Weights of a small GPT-style language model, trained from scratch on English Wikipedia: 4 heads of 64 (1 for keys and values).
Each number is 128 + 32 x the weight over its row's rms, rounded and kept within 0 to 255. Layers, rows and columns count from 0. Numbers have three digits each. The size before them is the row's rms in percent of the matrix's.

# down: layer 7 MLP down (transposed), 576x224, rms 0.0477, rows 344-383, columns 0-111
# gate: layer 7 MLP gate, 576x224, rms 0.0477, rows 345-384, columns 0-111
# up: layer 7 MLP up, 576x224, rms 0.0477, rows 345-384, columns 0-111
down344 096:123073110141135107111123120127137122087116152117082115090123132135188141124161156140171090142086099131123146061169127102067122203149135108117124057126138087070114130193117111097188169120138164155100088091115099127138097121083092098130109150106108121204109219176177141080124159075187075113151111153138170106098143117161133089107083133086
gate345 094:149094194183097173149137116112080125139094186088121111092080114135115095142099100137109133156081074106125163089112127117152134109150200121157164128163152159157151155110082118109085122161162082142153108153072079122128159128102161104175133172194114150075137171121132083141131071117107106115118019172141151120106155128173188180116113132139
up345 100:203128205144157157162103148076069133092040119138115138102162087160109129118170123118111154119150079103117099090117162129062130183122178100137140173142184154064121149077135088134078157119146136119153189092121147145146140097163120146137076098153115112054070143052148204089123157145115186131164174112146088099149167155098111099147090131080
down345 101:141143124081126097142062091148119118123122116120109071170139164092139121125106134078113136181143145093109124139078129074125176093159131104085098145073132163152118094110141064046115131121091114091167137155108103138182161141107085059077138151146128097133123121147158090157150103109083137133214140149133141127112130105114120180094103079168
gate346 106:121187147152162142077093120156098084160129118107132159141127115151086178135099146129164171153124182137099197153150133106131117160065060113163134177097169149186141114109176159157149129088160168157116084125119154114100113087149135153084149062155135134105139108178133175176168093090148102129073173169139143176133159099126136083070149064134
up346 101:141160117050151116116149124153147193157170117086146155169196158162139104149137135077149124116125112099153139122135174156132167136141142119114112162107088121111092157061118091055115183105096119076152124122112167177122142179127119135175097135090180112135092101100207114105140135186102157110144167164096111136111160140113105176127140102134
down346 097:087124121074088096131179131161164145138120127148170130096158088126138111170087094085116139155135177110152128155120158143134175157186108153136155135148105106148171152111185125148094108123109137122133104126122142113113086168137091072121158093156156124104186097101133169149152165078122069120094193135071097167134050125194082115104154099078
gate347 105:128206099141131152081140187105089076111161131103122121073198092117108139095124127105139157101079157105119119110169110141130154106117058118160107102113115147138161166164157180166124063081082128132120114166159110114137110158179102151184109152210083132151102172143146128114159130116049107143147060183128162157138119046078132155092092151111
up347 103:143116146161187154083075143099174198088165129106123142151184127152173117188131128091110197143093178099119200030114172098101122180094168084144186089112131146116121125132146110194109113153150137131142162142094139165127139125147112091057157065118145182147166081175120137117138122095134165132094157132121138164120161098132129110144113111120
down347 101:145144146143109139146087116144131157165144134104155109075199108121133150170105072118096089094090065172090120141141080129117220083151063074168089174131123191133078194098115089113147091142122129139153125086130138084090138100057185079142120074139090120118057144138087137145158111120111092103149128150128158106108120095078108105139107131136
gate348 091:124121126109174149101168148025099192143125149097158202141169082125111107159167149134140117117103117141185143081090136105197156141122157148131171177158143140170140116152128138160097086143117147114130181064088075125084099088119134129147142095127182156127111186114078144144132052118121151207145102081119146128175064152178098154081112148103
up348 100:156135124132070133138125155179174154115137109146100109109062140142210110125140111098053145146126136181098100123110167146100149102102168098146110142138166101137103082098106171128089182190110119117170140124167103135090104156105133097197127199185098165188233096142169108137138149127090108117094150169128116144127127098118122131186093113152
down348 099:097172142105132109102145163137113128114149160110085173106106182105148107065162085044161196105091160167052139168106150180069100130185127105154098178113161160147102120144132134151136138133141110133129159090117116126058112119113133158137163206118083139212105122077117104167113119136173102149121164142100122153134133117137093101142137115039
gate349 097:120105129120128150152041116137152116076106172139121117097109150123131119092085051141184129189149125166138136118164106110124106135071132099176128166124168137092122136175130129172115112084171129147168089095160135138146132133132117121158113100093155172112122117162070142097080117084148109079097089108141100151122122149159141190122095075153
up349 099:136136109124126171107178153113110053152159066182108130089105146142122136139123141158072104084146154163172108123117167126139123103170107146140111155088148124109107093140166140084129112118124085043144202063068100117164098113159188110152148130133123126165132147127132119133178126123116202129141150137134120124119123141084072096038124125102
down349 099:100107158128091141124101136123114139133107149148169111153141160100137131184086151143117165080130101086109157133052120110080105093083197098152124097103136119116129108093177076130131133128082162173110174154103124150153120096121102157163134110181130164138092140161177100125119140177161169099255088166134109114139152120135150141154146170154
gate350 098:097124186139118146122143111128112161099098116142215104110125133141127165137202181107136142124117108169163112119091179154150057137120145097181115154099133108140109166086130145159106087093140155144162149098126166153117113197102100128141157115110128085105163127153190118125114129128094127143096102198124117107140157138098117134174079088074
up350 099:164202141157145140122138122152219156125096098141140111106095155135076117118149130115118068181113089152140090130134163158120100089110152073151094141086153122150058128118052127119155124157144122140123183095091126175092140191129113145104154112074126078155166149186088110123133200113166145180183119130183159087101132116118091100111179120142
down350 101:119168177149136128116060135151179101131155171153131114150127129128101154141105174148170058125149187168130095146086084113093171144122146140083149119176163189113093128116109134113132102141084145132150225139123154089121161093197183141162109194129071127083111152112066177076153113131158126180158152170219099106089132101090123132102182124105
gate351 091:136133187129089160099164113139153128105174077126136142142125135105099106114107108159125069123153105140170116147085079113117096154124080141186199191113099111137141111146127141092164219144158138137121167073122131103110181104117156200159094177135081067117128154168127135157082179150149120131066114064126132143100150077132133126080139133123
up351 097:193121104088099163040163086130109147070090086163109144127134101120121159139106137102167159115123151133165138159090144128136048116132122117139095144160127136154179129160148137096106108147166146159110147118109143127144128129171171191103165126127109079082150145160045187128068117112100151109198114135100148177071094129176146072107170078130
down351 100:168159078114084132100079123149077096110134122170098148082187071156064163065106146158093172185199104138138154129128169129105161181153101175152172162134155108081193092153113129065139103171114048131124109116124137099127197125139108126143164092140127117145100090091166169135151147089105133104123184144194119162132146092124149144160125083162
gate352 099:157107151150138034109132138087069152151125168123134124122153119064089154125162124098080095175119076122152164177144166071117136170125197096156105173107111043182071071104132145142128124131093158168116159112136073115115157105119059108140085121166102156083113122138101171188110078109122102150117109153125136150115208133138150121151169140107
up352 102:177147151138113119166138137090129105117161132116160088104180118068101092042135211120096068142114116064171223164125080102105094139165198124140102129144109166117135126109121134111102117134100146106136087106136098122073122106140111134135139158188169159080083121101124165113084139143169123161104103127141033132159053123100168181134119142113
down352 099:057137172094133148105139075137126095066159156150077117124144090084116106116176092143089137134163112128102109153118149163100100122171103165090135173070125061090161118142133112094121099121085145093129171150135175185116157170125139111136097127084165144187075093165140080196129127131137087114165130127105171071156171144150088153134145119155
gate353 097:199097098154083123083141146074069107126061141124151150149153120161133100080156139121095166148144126054170188156129135120119114089129103157087104120147101170154048110146130132157050139122199112182088148123107167160082139116118172148120157110148154153114106110097122082116142163085157115139131107115121143146107117134158150167084111171111
up353 102:078182074104139161179107200100171142119171136135132103135118149113164132077136131083130110102155118161165065139116134115079182184119155143153199092116131144123107072136187120074191128116111104112102030069138126120194108121117086110186082186103135118124075107158143111153113188130087166134163081137136176096147135136151148108093138157116
down353 096:147118190132143089118122106127132150103144142148154140152116124107193068101122079035166125120130110144124094104116135152121128131076112081128156097140121113173181086144115188154127117120121170095153112053070103135177104130149121083136145155119178106098126147129125134126148104103099183129154128107103083129154112167092213057151138141114
gate354 110:131128163128139108146213101135081101151132154118111152152112136092110101180184132093143183150146089102138126077156092102175155096053122107095138110104134176132167140094067172230123179073080157124128135160156105141178121108169128090171135134179137097160170133094120144146088159144130156126140142098124096132155089157062106111164118111128
up354 101:200165037091131150080121123121053117123112164115105112136114095132095125083155173166145144144099142128142150135042075118134152050062094123119089115139096136114096189182118136206141122123158062141160122160118125126101110114157160101126102146131137085157128185108145193095160124138112116049152138137122082142092112080135150098107129118101
down354 101:115136152112092154077103159177139149160113116105068126110105073089070159142115116163106116136122143142207115176096109047169153122120160159092082161154170192160119165134138132143133171172157136129181077141125153123156106147174131094173098123079125086163115177131138180108143101118085123081153154053173118119147128099157090144117102104098
gate355 115:108090104095192117095113213123183133136129186146154170081127145146138065143150156107172122131115105162121111159132113137154131128157164176148140073136151134134134092120051076163122137151136121116120136154109154121130155166143160103150149179075186117142109134076150152109153174156166084128150110087108157165161156099117104208057165191098
up355 109:133153120168161091109072130141155120141069121124188179137153107118064138169138132130081166154168134137086161149158074116119104099183186091105131071132187134160181145134140091107115079101136126134141124144102182126096120145131148075072138091139149112096124131091082172094095106184156110086179154139104118148132114182149177116109175121100
down355 114:113171067113153162194159191099108147127044149126118128114117129068126081140171137150056167150094122174102188160115061162138163127123163146161156110114186120137093100147088121141093089173129073107101181105102107099159148145158067169136166148095120102124093154161122148170157120188147139084134148179118133161146135108149142123191125121116
gate356 089:089140058159180098146110174083156130147162127104145133072140176123109080085142081090110132123115115162185136197129167165158182083128155137097101162125187157097143107140122113099146038198146080126064162103101098186104099140125129081131140107167122138113114128148125145181099125113145102110112169099125141121134155157186143141179096170178
up356 095:136124175135093142120216137111143120137084137124166141087129123132188166100115144088090179096130178105116146137111112176148157155109121173144093205161077062129119153152144084147114078129060147149172155108094134087157154101092147092153112116135126112136140129127118140117148159145114106150065123121073097133123112055163142171092094130152
down356 094:122076116145158114098125112182121184144067147093121140122088121103073122132145153047093077123132095140161140147145130144101098137140134138135153070111101142146158053097167115165158138163056095127097116134199103139134122082184111177098196139187114120128197104160106146142129131166133098120127094125118102117182139136112153168100133187116
gate357 095:195103079162118115098112125162133081157166095171102143116092136155172128084112170163209135111091133177122083122103218184157118191116088154173124126119198075103145130101163155095089140148173132116195111165110128151177182163116135147120143185134160141087131192104183157122178156155118142137128111106127110115099160163141159125156108089131
up357 095:177094120127106055195101108102166111158098086104149121126099137162181152109131089163099137094142117147128154116143145169114155095122096137148113076095162106121140070099171182143082069120173198136117122117083110147157145083122157078067153071117152145128183152184119095132158100113118071110095140103176142085079165144103144113171067120111
down357 098:142094131162106065166154117078119112120111134085131114154158152146095146148133098187104159164166157126118176164063136157114170110063092165124150145167127217150127136130036123199130171117089077112147186169133091145125107146171143144134046176149108097085088091135130130130124169209134093088120152156116108159121092124074106158098120126126
gate358 105:082101115149133119149158132103146103167117085073138138106114098139131147128120132091219155113080153107096145073169103128134140132100100098135110130094168165152114098138063080100112130074087139160197117135178117083124097126069132097074128140088129139142112112094089166100116097132094094164051168142085121144126135165135141123084144122132
up358 100:151148163135124126095097196137150133034103060147149050143134152093112131103073175145125118129102101148178144139133118153138073114171184091145068165120094118138159129140103113132154173132135102111169103119065148149138137173134126097103077107163163137130134114144159091132129138092111177134106104170183191156126104034164116155148149099146
down358 101:071110141153107125135145135082071150094069133169179162185138120127135145119143153175126161104148143157116152122124191150097103168102140117161102121107093126068093090163121090062165162102095037122124096094114140180072133140143114134164131084147208073077097135105098055107129156117175093159178147136089119138119129072073142152120127159106
gate359 102:168091127122160081059096120162151069115098123138190194106161101132125109116049090128144124077154110119078159143172101122166157077132122148121031119126100076115134103186157095156110088137132115161155103111094103094127148154130145130175117124143074146185141138074160164108173140109161093079081187120135102151123133135102105054115148136143
up359 103:115113097157095060143126078116103119108155103132139186138153080094164143140131187131106152091158098134106189117094102163140133113100168195104108108140111149159163206189138126073144102181153106087117140110105157073108192150156089126124154139125106083140192118146110194161142139106110080151148080118138108064130150129034139078141152125124
down359 107:144173140122158100139188128160147175157112153099152124166100131234089147097170120195125127149156130057183137114125112169107147129146110136098192155117153095121087144127139105172136174115078132133136186149101123146150154150127087173125135126102119197162086088146118159074127177137172129189097136159118138145121182092144139147135134113123
gate360 084:143166074170118161107180092137123097060182121126176138156146146128223066124151121124154144219161108137124163108121114119191097194153092135167138127149105095150110088084131137123114141176113130186140140126076130143102111120136139147119077128116127105095156149154174069078123113074089076117130123079067185137146087097194179122118159136155
up360 095:174116176083096086184123145093085103162094111114118117100116097151168114151141138078146111082126103159073094097164161136153072110168112132150128183112190199156163179146112143102126160124134123109110117089166119143160100176102075085158140127148172137116131000108048128129068167109154123128120141221095107126154125175080091130145098127086
down360 102:181079128130119134190094148120167119110145112133157200119085127104177087177116101139162134122151126126117105128149146107162069156135079138181161159146203104136153150194107140172077132142078138135176108120118139123120115112070109102142091076147160120170115088091052121122114145063118140110146129123231077148182119167129145119105069111177
gate361 103:136159117139125120157081177196132129165120131110098112112092100122153123142086100128155117116145131181136153053234159094163120180130115183119140095124161095205139096171099167127111056144133170146185175162114147086111120171119119066161065090109087149111155180130140162147174122116121136160156122145069134187156121108095134108198091158112
up361 100:140104138103117104125098137098187076141143129165119158151118048105135122059076120145134111163110174117171124094129114127142130123133140108079094109120146114159086081130161145108140114061128069082081097167130107156094163146162168160130130148117138178053164140151077099144064141117079110149182160146066129063120124120085182124142104184133
down361 102:124138184156152090102128112122143135126187124122169162138138155033114152109146178130162183075143108145176043113101137126125155050155090151158151177126109206141143200120108100152115172104117082165110126127153120120146159154100178141164129050164116154202134103162084129085158159100065167136207077120167122137153074121165131117160154115103
gate362 106:106135121074069159114120139134138137101145056140143063117105116162136135136184127084114061118145161136100161093084136120153139101191087165146141165158104135151215094167120171148078119101145131138120068177144098168052092178075087189145165125115208104103104121131068142056134134149130087119145125141131131155138140151141157084122103092143
up362 102:147105157117149101159133124139180193104155184120145116153172113142148138200147128120069125115096109164077162104087125094138135093153199135156158139127074096100125129073196175071155109110133153133129101082118150128138120162147113087150106150129125131104126127110186107103121109153147136122154145088116132096124166158149175107113134126126
down362 104:159170178125193118109168138143148109158150180048131180109131137103096110119136142155137173153116134070028104140086142110136177135136217126131103190134092149194162064090148077150088104135164120155132118147142116174130151133165123066048152128138148162109082108112163087145125134147164118213113045098120125115131164108144135110138209091160
gate363 089:148124138104130160102150127179126143064129119153119080114155078069128156097106141143196082153157080146059137109123171150111154176126128113171157117094134145141141164099136158131131100090147195151149053098109111166112171091130155133141047124158131114112129121084106164131119081141141171051102075086103170134077113127074147145137123147172
up363 090:159128131126081118143109083169172076095162180169093143136076112154101175086152085154117136108142080103125105116138123129039109139177119156061114102145147160163137158122119114142121116122171174118152179113118145098088091122116166118068137119089138126095121100177166096145144152079084179133185135170179164131034109063127133108129112093118
down363 094:119036151118127123148120123126143135143155089092106155146202152133143121128202154073057154122176149132127171096106071093170099132108112113138142097126145101115118132192119113110131162088097073176106090127154118150113103099175115104124156102184095146109120111166105128131133142081123125176084089126123095171054124140134118160111114140070
gate364 089:132141100167196091145050182064099153144097107089102102144096152161133075099095066158094101185099100151130129114139167130126129120126160185117190176167163085233092101149098146128131119181124116092157128162132122139197112144134186118177135129113098190166172168134127038171125094108127138171062078196151154161112156130177200154117123133139
up364 094:130129119140089152121154160092120144113143078145105085159151138144111094132187140108161147177127176134139115080088125083159132193182094136165132152135203153158179166181105144134181162064174129097172121124140093137163143056130115129054133143117178136148150143152062131172180129080155111078153141153136092130128078121201088144183140141131
down364 091:104144082113140149178103151117076115118115087080179088133083164127037153164112124183068123160161147097085155128030119111131100130149179141096081149178129163124159114158098099117163114151136151088172133146175143143156157168114145122167125112158065162120163150109098170118093124107156120175156089152242116162133138122122168164158146087186
gate365 105:168117164117163146068124133150133094148155123160149169172130118124109146188095118108080167135109202121185151117106161188158074158081139133114118179095124166157140143085177128171082186107095146169148107148107149170160112156146146207132100118083155099134102071117132040151131099143160129133140175151094088135176202168108170122116142139159
up365 103:106206102110058141123164144126099163111180068108160137110113160145109170162105084087076118127118146102143085104150107131178125080084136146113141130119092141126173158128104163100137173176104113085140128109122092089159121139163149122168140125172197143132105174171138071144172153126073114168166111069170090121148135115111102128162150179152
down365 107:149150158111129145105121129162128110133119086138111073152091151117155094101139165156114121114163123106088120075141109084137099091158088158097128044105131118150086181165148078166111087066121160149136111103117126168112120105156098122098077071180043133088200142195148134160077137132113138112086107157110132132155116153164106160140135136135
gate366 108:145149125162177129102123149139150099139156106135149171125158110169137092138144097110161086121138078153176160055145168086126141135158082120157163096149111125109088106112097169150115168142128160124160088155126106086121124227109106086140146154128166171135160138116106141105107094127175124141159094150118068149123190139116059155142175114172
up366 106:125116128161123111100164142147168117137107131158078149152110169116164081164162167112126133120142113089042114083069107125141137142104112221161143094148131182148172120092102102160076146155120124159181136190121151099122130046122097135187161130142145071125148186069124178088140107102117097102109173142135156150102118162160172115155131094100
down366 108:155107099087151105140151159161138119150107112080072172174113070038179138144157136075073199157148108112157131101104131096138171133081075097159165116130113114095117118148132090172132160181133145172134105119156104095125156127161134092142092155082172122167182149098099162102117137069094171080157108131107168100142136131141123141125160100139
gate367 106:071135144107087131112171072089120120111129124142137179168175159125089113156140132128112139147117116194154179090092202164137097171181093114152225159142170078105097132063133165110100166089163162069157119130158074121130121121123114128124120092154120160121170155142088107104169133096110100174143159160144119164140127076142121137145111126113
up367 100:140104131107128132111164148136195175058120127100124153116132127111145093141151152139125173108115161152095104143093184100112141105159064097113144110103116108156157093113114133105084076183085098093164099124110138177094084120176126174156086204155094132106124123131128090097149140138130130121182171158093125165129159092107132069110138138102
down367 099:113155106167105150115154097127151099186136112127108138131201109193122069098114133042107143130066110133127161163157118162120118079114150172130138177109063128110152139152109112085115154151125101134140086163144106169053117127156140109110093169164162164092165097142112142090112150085133109177139178126105143142149069099135165168182150111102
gate368 088:225074140148161098125200162082102129165106146125147128153084094109182110136134165072183120143123138153167208139094169131158095133110100081160102119107130115159151094089151103137088125075184133175080108099171157151119141164126133070165169151113111161140150157105086141050099147071134129174119156169136151091158090146089150177093104111101
up368 092:163087097170141138104148150111092130135153148151126063109123063122115146075081147124160122070160132102179159188107121125094103133036111139143131109122091081134123156103175083121131107101147075168083143102175183113154117144172099096151108155146115128131087159127107179155139108130119140129131168110150161037075070196064116143123124161128
down368 094:166126125130134126079066107148111135110117166161174101082128140204084132087087149198056167097164096118098085137119080170076131110112154127161160069090132116113105155098163097139118183131065062138126165205143148089121119120158063184079150138168115105101084116148176129201144119150111067118154126127156118118138119154109151133146097189129
gate369 082:144133152120126117146099186117161147155048059139058137115102084092131058138147099146095125091150152130088098143118162207101172108128133116145157141185119145089141160092120143156098075144095124065150158173171116158124103160159162076102099125100139164143139151100133193153127086165083091073117143148102157150091163149141178104151158112116
up369 088:125065095137134102153162140152117148085176156116154132119122127137201191158133142106102129071072114143157163085104159142121127128169158135099109102134170155186100183115132161110095155118147104130171116085114195092162160122152187125110112159183202084082117155130110084131180142114209170160142097076150125117120130103104138072149073178135
down369 083:161083148100137141096105119056149186083140118084088176142116099117111111135142099154114073115141109127112158101176079176161184223166088154153173064099154111164120137119128126152136083206137188152079169206128139138124134149089149119124126164191115099139125135128102148181129100144167115159077122192133101200173141088105172177139085141115
gate370 103:128115164153187125188145130084087082185110098130036100134151111150168123197133087113093107108166106155115184131158119147084178139101144086094100138099127114114146136136145184158060159081132160112140134173086136144135069151177124061092129179184162116110131174109131117115154106147073126087170162130120098120109089178201165140089144150088
up370 106:053168114104142109156192159104082153137086127166105118096173086129152130191154116150128139132099163134120082153112122149086085115093155145081139116111134189166151148145086178204128058110115126155131118140149134128135128078097123107085057167153197110132167110077119137076121103165156172099143172103106085130127092149118160103154132169115
down370 106:132172118148209117103164172138145175136100142128177104140139139099148075129092085085130157095142145151107108123094095085100162121152135168132077088156121157116213103116056101153118150059153078110140091146113091131134182095107105155178136178135108133165112076173147122172152117173179113197173173113112135145148127078125082149101143125168
gate371 110:070203109127118145087102118162063089208110132168149117162156133115128170107142123113096122181160127168088089170090130139152134122099072115182136139144157091080125119104154088106077136160122099141140131117153146146190093120138105096074133141094123117086168090129134107116126140092092082141142100098128166162130141105114159138150103146089
up371 104:106161147111111146111130146087134097149157084102170043191153131129168129121142103096099088086128106080139150057096086141108159147111111151114121136157169118143146151123121122107170144087116145076135111049189131125124091108141119119142066140127095131133127114124125198130140092140124132124158141159191106039152110113068092157118119157139
down371 099:107082115095089090169170146107097102128127183072158187155094121101146104159169078067138095112152096059170168143075124154114137190114082116076150116155168125097139127119106162103116112135109142102080157132097093068190186070181184163128050120101102103107112164140132106108188155140116124109169147182140086055149148136117113106102146160162
gate372 104:094123135156117069059103161129152086136143116088157169192102102131149119123101068142151163150091129131129125137114140112128171190084193126132203147148101135115152108167165151096187102182173183188161157088113117074104066159142094126141172145131094159127096116155130072120125146087089140161091162109172141117127116155182100090142148164175
up372 097:142105109146081104053113109102121164132118130183154154173089119141166170101077195133171103116100175151123179148088119131095099163125121189143110117094131112146179106139217160158093105105149128142132125116121125107143154116135094069148068117105093168110068058220105104119163154132134126128117124134105125067073125127081110057097134149079
down372 098:132080123111137148135067147112129141107106089124186144138142145129163125045124116000199115129154121067102148093150132124127141145068117148149166096106188090146126125177105141125133139159094131078166106170091159168104181121109098176181147131174129123152131089086104107132138128135149138203105139138061105112117156105151129157164148143113
gate373 102:099117116126142131152159145161093081107123175148154134116135137083149137137149138081140163104194075179160155121135128144191107159097116110138084154106065072145154135141126168128152150107153233127152176116092119106129188111154070106085117147096111076138163110119117100151140097096105168162141131108098153143161124162044151126114167131159
up373 100:176114118148077118143110094113171179133098168112168170130209137143111103088126114118074133119063205085121132145110103122069177131100125157113155092136159117087157150144180119183151119071153064112163175069115111148130150116172128168121113144114154099084199178157093135129180129113143134136116111111182112161114179090129027109154146189104
down373 101:117121075136127141163128147133155124160125099176126131141097108110132174161149100153216105157116079245098154125122143162113127174123164155119106177133148176142108109117145159128143135128107144116123120115134108103134155107145081112103122100121194121083184111089119104085104190074092135107092164146071176140155146120143149081072137100149
gate374 106:103152144146088164079159144121092179073121081119104099083124079086117091058159146123163130111064130139114119131140147139142130114112086128137159127127089148182117149110114149103093131083106071135127160083081170097109121140116141121145144154164123155095088164069167130110139156142037152087126137113132066171135136064087093132107198104082
up374 103:102052112145101133120171042028181080163142153109120114158160137158148094123094203094139117152121086079083121100083129147115119156132155093132131124117095162125130121136122110136128120105162147150133147152151108107109096147161086116097136129142126203178095140148148139107146134115123094166149149167145137134126123115104125129145154076100
down374 102:124121138147105119071163136139141198187142072159099110052157109143096205117166118193110112139103094118113106129081112144108162143132085163175170119215089170130084146136116127170155134187137098081183112081118156161145156113125152125154111126120142112108118166138118130090121147109152109097125101196069110087094150183091078113139197143112
gate375 088:128091157096138138128120124107099145155115163066157148164164067081079160124094077136131074138162148103114133108174164091155196168193060187135115118093217111110150125082173127131084101080139131083112108140141123114116134125149209096147156135189168099099142133144141157135143157144096070124119094116100121117105077174164127128145092174136
up375 094:144172157087105103150175102168114137130133134079135157181178131139084117154158119159168128041099141169184071110181149155136155163161075150126122124141115158134150163152118137198144137092116180100130120157133077131110118175141121084098139168127174157081141201063132178175116125147104106124158072125088130138096091140148151117154129195123
down375 091:110081130216138101131126110164103157175172132091106122125172152118073112065087127252158186135166157102146158140131165079103180149110052145117103120121130126085099155115173127113120113137137121077160080163146128103137122140206118148134144111175183128121080142174120134125188135189146107042102125076124169145113125115091167143153140129174
gate376 087:145098110124123138173188083062132112131095142127134131096110095159179118086130189040176171125150074145124112138105163117126153162100098136119115151085079109124160144135180070180132099131137135149149028068166116159176064132098119136145165125062179110085097141157143088034138139125112116055170112107101142126139125089139157098113135061076
up376 090:094135128114109116092124166129138120129146070104118131199142145150125097123179127109121052182168139136088168137152153177164075130160108132141146112165152109181138101089116183113121111128121150095104172118095114115128118126136170130120093144181121230164197114070135093168106139119113071088120125167113086164148133142165095150162139174182
down376 095:214139150128127162078150096176082106156152109115175145136137139158145094126140140069117108141150063178140144152110151195136048127117087089194142145150121088164180109130132129159134090130138120122104133105066134174115143135106103112139070194135151146128116036108106138096127120146086122141133126137107084102121091186176142099156114133132
gate377 081:163120137124135091138149158160128130159084156151203148092160162083183117144166095145143123179124132137075150116162130115178102128150123130150177135175142208095141148083155135114113148137079135134123109084156119127129104099144131103168146088082134118164122171139122108149061138095102104093174117134136115132151085142185133158064079202123
up377 098:134137162154114126095173102060107101111133110147112112164097094182203124110113160066149171145151103117172137118087101125160136122148163090107080164084137144147188125148114091171170147120140170122119128086126180105138068113112146129128164144170138135088103125102097123133146174160149157150114106109066131180152125107105106088203118040075
down377 101:145147114161177148114130119048105076096140179127151083144101096172217111123089165118110194214124138115117096108119166108166102115169173105124069145077116155095178119124144159141118092110107153091141142073134114065120104141104117138164131133096135078198129144110105119085084156156135158103143100130144182145185148161163108076120146145121
gate378 154:103124085153159140107133146112125106100069157077203138165173116104108148137166095143100157161143095099124109123146135147115117167161116114110164106137132093141189064127107129142112083166168121104144108118101156173140075131110161088136163119100107162198150130125121093149129157072099050139099116191150136192159100111202137128139138138151
up378 162:090116111156139120091100132099082123047119151077181102191191104098057165093178131178097185127163086128103094118150124152094160155153106131093157089151105116127142101142095084152131118165134121124158114132113166188124077132087164101102165122130087155159145116143119086180141172106071081141094111220180094173133125089172144154142177143182
down378 083:091130140141134119109129117125128151117143099076138109126132123132000170094133126255147102112115105140116142125138133146078150147117099145116122125116116118133153081128141128132130115101152151094159123120152117109132120128120159118129157123158133130126138115140129139101117121135154103145133131126255144168059135113144114154152144136140
gate379 114:057113089060166119137140153099069066171129135180207117156131170134146088108164084098147136150148093125164156132139111171143137144121152135127126104106232142158101077154087078091132115130145094114116151157192186141145122147198176100168093180134156183113056150075109140153147148084081128141132109122112123107176138127126114180065135157100
up379 102:081136174125129168106124153073139170089121109060115184142130147189096128151089138167159127118113105091125189130074141140109089110166113144102173149132159104144117147118151133160176138159114142115135118119121129127161127174107185181126188153179121150173134110193073128146041172114121070165129107162147126165074151158092174161141112120114
down379 103:144175110147138173100158109099126121130100121116150098161196166132127133111087176156174157101138138216141066102154157213134147142118133124119152137161111101142115106102129148110131134140130132084156149153150118132080135098085134173152083142149158145107109135135118114131109139047132047151088085162064188099105183116177156148180050131180
gate380 109:103127131110152080099104100116159174140110113133100093153173128160081151078162062115131178117081058104114137104158138194183125094070130132149071071122146113142180096159125116174142125095135070150120131125110149155099139133137101157107149183165100161105115134141133159093098163130143173149083069205061123166199147099160143135153161084132
up380 102:132117155109134122116154135190133115081117148139150179125129096123135124114163144134136092138165127160094132138101121113099161115087177167116140073138062102128132126127143118105101146137060160112116097123152155123110162105150091154106104160147068105139083155067137107110115081183166083103172087151151170118122088123120065090070104136171
down380 106:106095123065120162161228104154058185112145072159083167195150154155167156172128154109155140097147144153169096147179115088085124158185118113139175124139151125123124149178137113131153184103166095139151114106097088137131095107198093134124085141149164082148098114115171125079156127138161140096155127131093189187091163195082130156120118135117
gate381 080:089148179138129104130151072118099151129087120117150117078104126156130102099172104151095192106102078119152089112088092156102111104101114140113168108192071154148106122165133094113100138170061129125138106184153150117093148071127063068124159096078089118160151090140149073091168196142177104074101114179194110206129088076143133139123072078167
up381 092:105091057094157137100124083122091122094111141141111130152138086133131170122157191090155125117102153094102108167141142169155146128167105130172108186076171130140064054082164155128157119113120094090139107145112096098084172161109143147086043063172126180073081189096082143154152134140148151188164201077101130137099152154203119084117122150063
down381 087:106116114103165098114109133113147189102126143065125120161170139139045169092143119098138093121107106164113096144158114172085150132111108137112134137146165133184131114103152148099100164157134179093183137166155125124193082112070171108075136153164073159091097089104169139200128127137119088165124187190125186141093143082150161155150132153158
gate382 105:099104127134056152162108138171097112113113167100123182152170093115153138145052084163124144092150123128128210151106131103124130119112110153139041061158141100145086110133096100137110098162110159093104093144190150168080098148098101129144070085140127089105140101158078119093121102137138094127108161141116136110144160129120135115115063157143
up382 103:107165144103113087166149139151139102149132148104091199160118138170094109135170164135133142155097144107105112135057083144163160078163116125159118123144109133215068147104107123159155163137106154202157144106113139122091123148106196128143159148088122165088083190145177107132172130148116149097112143104108123186127155129121161114160158132107
down382 104:133102146086159147151112129075108110132106143105093169130120077168141147105144149185088108157198079177105193176081136106105083155123152122165084112123138131153084144055092104142124113127179215091099085097161131079152161162094154095150067130135102158155091100080144109159115134168177131115148147124150108111114145122125165125099144176163
gate383 109:097164164098144142178148117151123165122097147142191145136138167093122091129124132103146165108088104094115108140145144184160114154159099103120134108098121089156095073126125115143110083143091101189140138103015143125119134138193162128077130174174156065112119080071110119088127147102174143072125084094135115146111092161174076134114152174124
up383 097:129096118091128095086115190042148085136141075080143092196125131110170098111164083155074073107142114111127098128137085141106200142117081176138175149137097124147164113103095069122101114125099117094158154127160149100176122147179131085227107081127091169158204171145118124171151134140150160104098166167162108133095167105105129145137107121120
down383 099:155104153140154170110103114083119134114160166106124048182140130164192108099126154206087104131124104132115101181132111137122100168127093162163096091087092111123145124143151129120095119164108122176123139086094232122098040136109154093090133089091069189128112134153142148104082132102174061139120115103168147142080093092130075113116163106117
gate384 096:085107126107146102106177109123121119141140129088172102125136144096159151156158144089089131135071021167167237106112125092163085187067103128107077132106150134184109162104105150134111068155110159092130085152095128116125094160149109124136144122095143123061127162111125085115145105177120139142089177195100138115147045096132148109140066148163
up384 101:112136172085110150196044095101074131151137191103120113171105152157133085114116112114144113158177149149099178145114178209122037098106133120154106151127118084128102141127143115120213171151119202156143152129141151117156058130086154153141149134084123119136134102106123158163128147111098116142065083167075136118125081094100135117128119123098